{"num_hidden_layers": 10, "hidden_size": 576, "num_attention_heads": 9, "num_key_value_heads": 9, "head_dim": 64, "intermediate_size": 2304, "vocab_size": 36122, "hidden_act": "squared_relu", "norm": "layernorm", "norm_place": "pre", "norm_eps": 1e-05, "positions": "rope", "rope_theta": 10000.0, "rope_fraction": 0.5, "qk_norm": false, "attn_scale": 0.125, "bias": "none", "tie_word_embeddings": true, "parallel_block": false, "init": "uniform", "init_std_qkv": 0.029, "init_std_o": 0.036, "init_std_up": 0.0415, "init_std_down": 0.0415, "optimizer": "soap_variant", "learning_rate": 0.0147, "weight_decay": 0.0, "lr_head": 0.00621, "max_grad_norm": 1.0, "warmup_steps": 200, "schedule": "wsd", "decay_fraction": 1.0, "decay_shape": "linear", "final_lr_fraction": 0.1, "batch_tokens": 262144, "max_seq_len": 512, "doc_mask": false, "train_tokens": 941600000, "max_steps": 3592, "dataset": "wikipedia_en"}
Each number is 500 + 25 x the weight over its row's rms, rounded and kept within 0 to 999. Layers, rows and columns count from 0. Numbers have three digits each. The size before them is the row's rms in percent of the matrix's.

# layer 4 MLP down (transposed), 2304x576, rms 0.0415, rows 1518-1562, columns 432-503
113:509481475480477522494549511496521473516493525505539522509520487510547490492527472516468541527468503508459510515492515533465519486495537521491514476491507513479494505500486497520476543534546435476527453551516486465457
098:491482509508513484535486492499492539465532525511474508484499490522519516525520457539495528461496513503474458503517510493509512512467518522490490479482488494468507463554523515475487488483522520523515480491517475491547
101:491524476514463514512542462505489484520475483520493482501458575477454475523466469533460481553463455495507505497509495519517505500479538447503533477490437494493463465470508494508497475483510470524519473495527523509565
107:455496518454485486498490515483495520500528526473498503510461491547473514540485464500460466475539490483488447503477523487490516452477452546479548497501508501457486489477515494470482523518508515522507514521529498474505
090:520533483530494536516497546521461457484457537450504535511531490494540459495516491485461517532542499527523478466505478526495502511464469518485526533533443526495506482481482510494513462455484439490466469488517476457525
090:485553425510537493479519484460498521483521492505464481515476543443521511490489444520497515486460481528501472488498474481483505527504507496472462463497504488521526543497539534468508511485491459553512512492549490529515
100:500500510502491505475495501558508493469503498508505486510545488484520499503495491549495554501471486487519466498495527471523522486518493530536460506510472511498476533499525487503500499477540489505496477503500528520449
101:492499450532443523491431458473472501517513480486508528498482546508495480516522508526477513533499512531498508507500517524484482523479482507538535459504488492472467520502456472519534520537488457531508509491481515538493
103:488508489502491441471472492506501451508495497526571514491491510485485546529511462509489501491505501522503523501499549489491510479475500517542513516500514493482545550471459485501507482490482531498544503492481473504526
106:480520474527526475485462532522497459508484518479478458452509492495455482488494535483477511498539509503569471467464470494501513514512513474525508479472461482544529508493489462479510542503486541477504488478566465520510
096:511477513511476496526497517514546511522477496485490482514460470512517514497507520464469512531505590537473466495526507489499554486481488484550547481512491537513502531450464482501530478490524484509490517511458488514501
097:521510505481482466511527523479558466462499518523517517486477532540527511495538487457545520547508462486502507480500533497487504523494526516473506456491488520512516501525507522498496459498497458475492461508530498517481
108:482419522481462491482444502506552466527455523475507506478521509545434534470504470508503458505517532472531519507480526496549494476506466476475474533484541505491519528492517489479475468526529536503491465531501473503504
088:504553480491507526483497469472490512569507509488551457492475499477490533464516484470441537481507518516522550503492467464524478504479528498515510497517509514498452527500432474492528501519492524524441454489493477481497
094:502474518520489514512478505494550512545537491514511522572447546528485495493476462478565497496469526506528495495463538550464534521514514536505515491528530495497504489495500502463497481480528480511520502535465491515466
098:461508481521506462519508512455459475496479512510441498529511450495543476504539501522481473530520489518485505530524529495522504505506499488521496523481489510470496510485486474555518502551479434467506549503474524505494
084:531516461502513478488492509499487458513491511501511534517530513485510514533531513510552533483500530487499452503536519477522485528512472496511488456496501496510504485500505508457507483506556524534474551476523534512517
094:495494493549462476512492515465494550468511512487475522489481522547492492542521545480526522498516467539485448492472516495505453490489479461497527502488509463460494515489517505503509556485496503526498463578453438478463
100:512485477519527520527533577463546507500454531500495511468514505553468545517535450480503530552515475506501474532512481455468516468554496494482549568520494512545477476483506507487495493465502512464528518470505510490472
106:484465531537470496496507487498484459499477466475478552482483492528504493465482514486497497510509514544496459504520438524511476463468528529503498467507493551495499481443529444512544539484516505463507520533532496433472
100:551545475512512469501489519530536526535453512496542505498482496504496509490517469554455526509523493480467488482509500485531501505461497509513500478481519461524478448538480476480498514508487492477503495549488512480537
106:497484477536503549472509505490480497497540477454488528477536504491541518467490530496535486510505545474473504512485490490478457460504535472511520496479498515456525484530480467482516482537513509484537467483485500515493
096:525450514521504496494476540504494535499491486499495537497506509481514527501511505501523540528493499480471499481505507501494471536521485510511504486499475484508480526454527493512485552507492509531494502519486487485542
098:502542512502483517533509535516475548478480461530498537502477492508462498493536504494495521492507508508513533523505533509496489488501523507508473506450512472535520553526535494448534480526463464483540535485482491532526
096:513514484469484484502529481515497512443459498557520485523504487496509470485489474502529509494479500551522520472466495516515506542496511461488479480468470455555521518525503418506536466472489534485490526481449540519508
106:508508496488557483520534537528483501504497529535511523501518459547499484536519530497519489550524512491511444510508474489524513475495461490455512483487528475508518511493499483502558507473496546501498502476498473527494
096:504494504490461462457484498521506500503547553484487520498487469558505491500515519497485458492487530572517490520482439451499545538483494537505511488517469512483488506508511474488517527514526510450502484468502513546444
100:515537528473440497475493468507476511530517499498472504517491495525518505528542499536556482491496519554517478489522469502495469491453462506514502534507498466492516494507519478527547501491480485491471514523495498485508
108:505521494512474515488500490552472488516481499505512497467512490502500519543481467509501487491506533487498485547467540529489539519478498493490511505486471528502496478524514505529488518511512530505510501527505499476525
095:519503482509472500515530557518539511544492529507545496515502506523510531506479514496471511544529510527482551512494481473531452515535463492510475507538529472491474494479500496511512485467458549525482532465533499514518
103:496458526483514479498500515509511509473482511491507474473485446501481516520482498471454515468525478483498496524470461500463544530465486475540511517502431504548479476511480490530522528485482481504529501527467478532513
101:515490523504518548517520464512508492506486524505484498512531516419507494571495484527506444490510495500500516520480445474506509508493526522476535530511502459475502492480498506438539501502507471465454506512468474502516
103:476477496479528469492448513480479489451508481493505527519476452491483479431450497540498552508490464497478487488506489463483530494523482526507466475491461519509472512503502483522508536529472459463450516475497485475527
086:511524495520536503514515488499507503494524474507469507507457590520528499506516468481486474540528463478498499483490508498505494436469484503473493519515554477514514503456517492503461489479541504488486491512510507500484
102:489481472472484497532496491536478487507523531484482524464474535527506521547517516456506533494441484463495491539482539481472480492435526546480482486510528522521528513477480493503518513483530520510501500522464504486484
100:468451510490543496518513487519549517520506510523518431486517481498513524482502488495482493442508555487508527477473456516486495523500461514510534464460489517475496552534513531462483471506518532552508484506459524461512
101:565477479485498491483478463481484504540490474508452485484508464493539548494477505471526523515474500549517532551495523534491496487516469526463495506488518511496463422500479507498458512504493479483489529480529449492518
098:486496502496461463510450452502511533474511481479474469481480507505520498524489500491502507430472510496467484504483468502521492515479520506528441482480502488519511499513469527502481505456565512501477486485508526505480
100:474518552485531476489517515426449526497476480500522511503527495488541504531536534506490524494501491469495506491543487469499570498462526500518505499495446490530494529490495505474539489491535467462496479539465520534524
107:492475503522484532517515462471508483486503520495520493485490488509514495501476534486476507488517504483530485479479508511493510507505508510484440477516509493487504510437489519498492566514487524495507533541501531520465
108:525493471475480514533506539519450525556454498523487491493520461510472465478479507523530510435525542503501458530547489535552538493449525470535505509511511502484537523470521486474512470492463507483499501493468501524472
107:503494533464482499500499512487531479527525560505487509479529460455471492529478520505513509471481499504584509449501522523460472473519504532513508504514453529466476463486515512497486499541524502459499526456482541500497
095:413536531471516517488509487524498531510482525469490485525506484462488518516504513534517453491501432484532489491488510470506503488523479506494478471499483519481457500501523461536484518461514521487477448531528508512508
101:507519509466496478461544493494504514519507492518458491455474482497489542489513496521504520512488469505471496479517447475552502474524537522482496491482512517526527471503481530494519487483511515462509518512533496520484
094:444513459513507517451506493473498467480503518518510487566482520496477509531513485441457517538486478492464473492503471521507499535487490477515504523511478512522468436488508536478462530544458488503474510499550508493468
# layer 4 MLP up, 2304x576, rms 0.0415, rows 1519-1563, columns 432-503
091:516516463545540503509521502494524482473498527477489499489525459466503507509533525497497485491511507483540465543509499491530488482501504502528503498518483480516503496487519513500516469538456491510510478522463547504496
091:544508511480543507491498519498506516507498539506519515476535493452468468534480480463475474516445525478508561518495475500511525481519499565477481490519498480478455464454506513527521497477474498504509501501544517563516
106:510536504486526429505499476452493526500517520514500515460549478509500463504533509531504491535503470494485501484517538485521483489491479475480537488495516474501485521531564502504489469466469528510514525486546532468495
085:527487491517520490480498488485530491478511515467455520517523481527486533471483524500534474482496526515467487466477481489515489473459523476500490522473520496471512568534518471503527488520495498492537557443518469501490
079:469479527499479511535519457454527509514470493512521524470552458502492514532493500481492470513549496496507486523454547495495504526505479520477510516488505507502480492553488538511498518485529489486499465492460514526458
097:485487496505515517463497461528475531473515488502498524445483487477548510481511525552489548482527486505505509505481530504483528502446536471485490486549478504522455505517464506498494499471496489464533514458494479478508
098:485494520535516477480456514491487506512513499505505483531505499479497507473541494498491494547477509482554504479508487511464490500513473500513468485508493486489458499469543491495463480494468479488506543496504516499480
101:509492559510513500492488518509471479470512579527501524443528490506479517508513483487509499523451514523532518481531531462511500513521493519506506499554502511541521502492524496485511525446496488492521522477465495531520
107:516461492486487508502488526490470503478495503500510485556537472458491505461525520525526543494513497529524509519488483483487447469544537543467515508481497491521504492553519489536490520475485470483510505538515525460496
092:514488523517507492495475483489522515481520471513486487496488519470499501518450537536478489470434505517537564532483489468503471509512524494502484509494505497477482471516529507478461537502488463458532508453500513543481
084:498548475515492513435518481456482499518525497539487505513443473516544470498455488493498524482494509545512530532525474498519483477482475508459493484478492501503470482452483511520462473482546483490507538484483506501541
109:487490517514461533466484462462510500510479488459477547472507468536502483521466503442526478532514513541504498465522490498512533515483505505433470486496479539531493496489481494506441512527511503470509506471540475474498
089:511489522530517458500464520486512479495478503509479546460550522532519491447515518509511464542493482473498485505464486530476458538511466490510493516473486526512514446485525495558462468537486482476514524482468524508507
091:508528538472504485506481523494475496470530497500489514481476472456527515531530495487481505514476482493511532515486522504507492457474484451565512462488524525509496516456523463487465486484460523500511456517506494506488
098:522513530539539494497505501502463566487504481520535497489492476511488493528426485515486510459512530525494495478501495508497495467493517468521471487535475497476523510525526498518486487517479523564498494507517527508506
095:549511519493530499502474505481470463509471485494474492505478479512446527494507501522474495451495479528498519518475487565517467495508475524501518502487537497458508522520481522481489504500499430494525521473489475479497
092:510517543532501516477550487536487504479492502490547493488536466553522468505477483501492543498495488504525502534502537464479501498500458538491521505519517494515536571502486487497473503480488495526538460505501495476539
098:486502467537498510463536474504511479518503477523496503487494465505496519475486519499509503458462523517482506518492504497490493480516532503519504474517476473516530517502511539515503478418494474482500479496478508512503
101:470521526525505493510479487573514444509510471533500475501479496496502532459492502472502505527520467528500478501489467499523508510458528484445502485505514509463483527500482483483534520480507471493520531519529524480460
096:510468497508498514517461511460510494500516515486503479526486471492504476500496482495475494540479512514475532497466477479507507484544517533526485501518506521533476498531537511526491514485502489501495468528455457500483
106:474494522499489500434520441483502445516494492474516525480486477513490524515499516503539475527469476460482492477480501486518479532487509526501516457461516498490504496481499499523475509508467480443529528457523486466473
089:510460484514490501492489491511518524498511476431484462482537529479537455516490499473436448481488491514493517534506456489518513515465535501506466503540489486492495529503497511524477470444500472536523530491447491518473
098:494532454493507456486495520516493489520490557502537497474499497451497475486511452523489531489517482540515483509492526500479490547533501458480494520474483507499504507459479480452514518515580525521536493455472554421514
100:496494521492504504508475502547503525480517495477510468466494512518535529535489462514531531536457499525501514549522469538478478471463489484508506508489489499466483455476477541512482529476511482498514487474531488470479
106:467509511469494524480510537493466494483503479504476502513516506537510474463532501533480452473530451505497500495484511510500518460510530489505528515498449512456456491423476493529510504481519502486516515479494495485501
100:505501516472442520497519502531488502504491493518524518493521518513480462482493488535495496497504493467520513472480500531504506488482511476457522537499499487537503527496458555513534449506485505494497516521493516524508
092:523518519450468464499475488490485550492509511502515462477470523510479482526503491526540493530496502526512450536510486444490499509498467482494490518463483495525508546495501499515472549453491487471484523514514507543467
108:492497571476465526450521509497490500504487502504487475547542479506487477493526475484523511502518521479534508498507483527496509554480516484528492500502485457516518484476532507503548517492546514519507458518514455531508
099:486514541527531526516514549485503499521499490506461531448519479527516493522500479478494493503455460494513530532500477507473506500510542480493530480504491556504474469449520526485492478472496490462463459469541499510492
103:519472475483500541484505486458497492487531443441458552450487534488501513513506499483494547530518518482522549435500535500481439532513471485492530482498507488517515538501497475511523537469525464486492498516499493495434
099:514540499459509465528500488482526486447489505487515506499490533506455528482483447515504457493510486471494504511496521512549512502559494454523554485506496472476475533492477500495535533515481496508551519495537514520499
101:557501502457506504541470495481478482496503484451525494493467465489503485516507497506531552468513545517453477497441485482494494515499504542537510546481501478497522531454478489489492486497489495510483530531507500480520
094:498472491487477512466511512491483472505500473520514505521466497481441486479521537508547509488504512517465501546511504472476550503502544500507515478498486486525513522525506540538490520522482458492542511444509493490507
099:487494480498454518452511514542464502533478491484510494500477524513518472501523527464479545527504484511496508495477532535445512503463505489500463482545522546555518513504553493514554480437463513497509511515499482477495
098:532524521509521486529490516476518527540507470462493463474496507530512535498512453491517485485508521457516509447450522503512525509483504510505509479504485449515531496554502505510458485514488500463509486501520507454489
102:486477462527450480468508494483483473545489503531515488521517451535519515508505502507532509497511494484488515525472511487518525435465526499498503499475481471538509488510470493518504509506499518508520533511521513519444
097:498548491520465506520516504514494533525497513457493517545515474443539502480561509484472483490461501494532528509504548528498492495531501491484522511487503517460486483443525495509523454528465534508476536509493556468516
098:500511530514511593565473506500480523471480456465506499485489531493512508520540507513535477518499504486539492519487512495488486523528544486481543504515514503501506493471461489552510491499478496456520503527456500509533
114:498458452495513479490520477524521529505495515443536502462508488517480510479481496485520513536511528511529514481514488477449490456525499544497508480495493497483532477506510538501519527539469523522557520551461494495532
106:532494520452538480464500477512537469480476518457477513451496495510506466509551503475495455488543502460480498520500490513481497456500496520507519498559507510508486459443502471490486520547508492473471463518499476503472
107:520521523481481518482499530458541502493523506472493507525469490504464514482492501504465454510494494526501480488462517519502563464517513482491531491516455485532530496498455534458465518491439551501495526509470485534471
094:489516508493477496470471497513483541482496442528456489509497512473492506516483539525525502490520490514478530449515541466532524536522536525477510485466496504479525505481528492505544508502507501507482486484523543503472
097:485478474519500493458505500514541524464521489553523508476486471510482522475451524481511518483533531500519514544464499498486523529463475479504505492500424519564482520492479485525514545491478465499469496507502535519485
093:506507522537512497479505512513499538525503497479540491545536487489495480505510512511507502479535472513518496524519529498522516502467519496505532488463512525545469524507528507529476493459464481500522549496487489484480
083:473477523510492486502469512527499489494494542480501479483531495491492501480506486503495512545471492499507580508481488491486490529521461474519480462495522500505475480491474487481495486466478487499499494450502508517525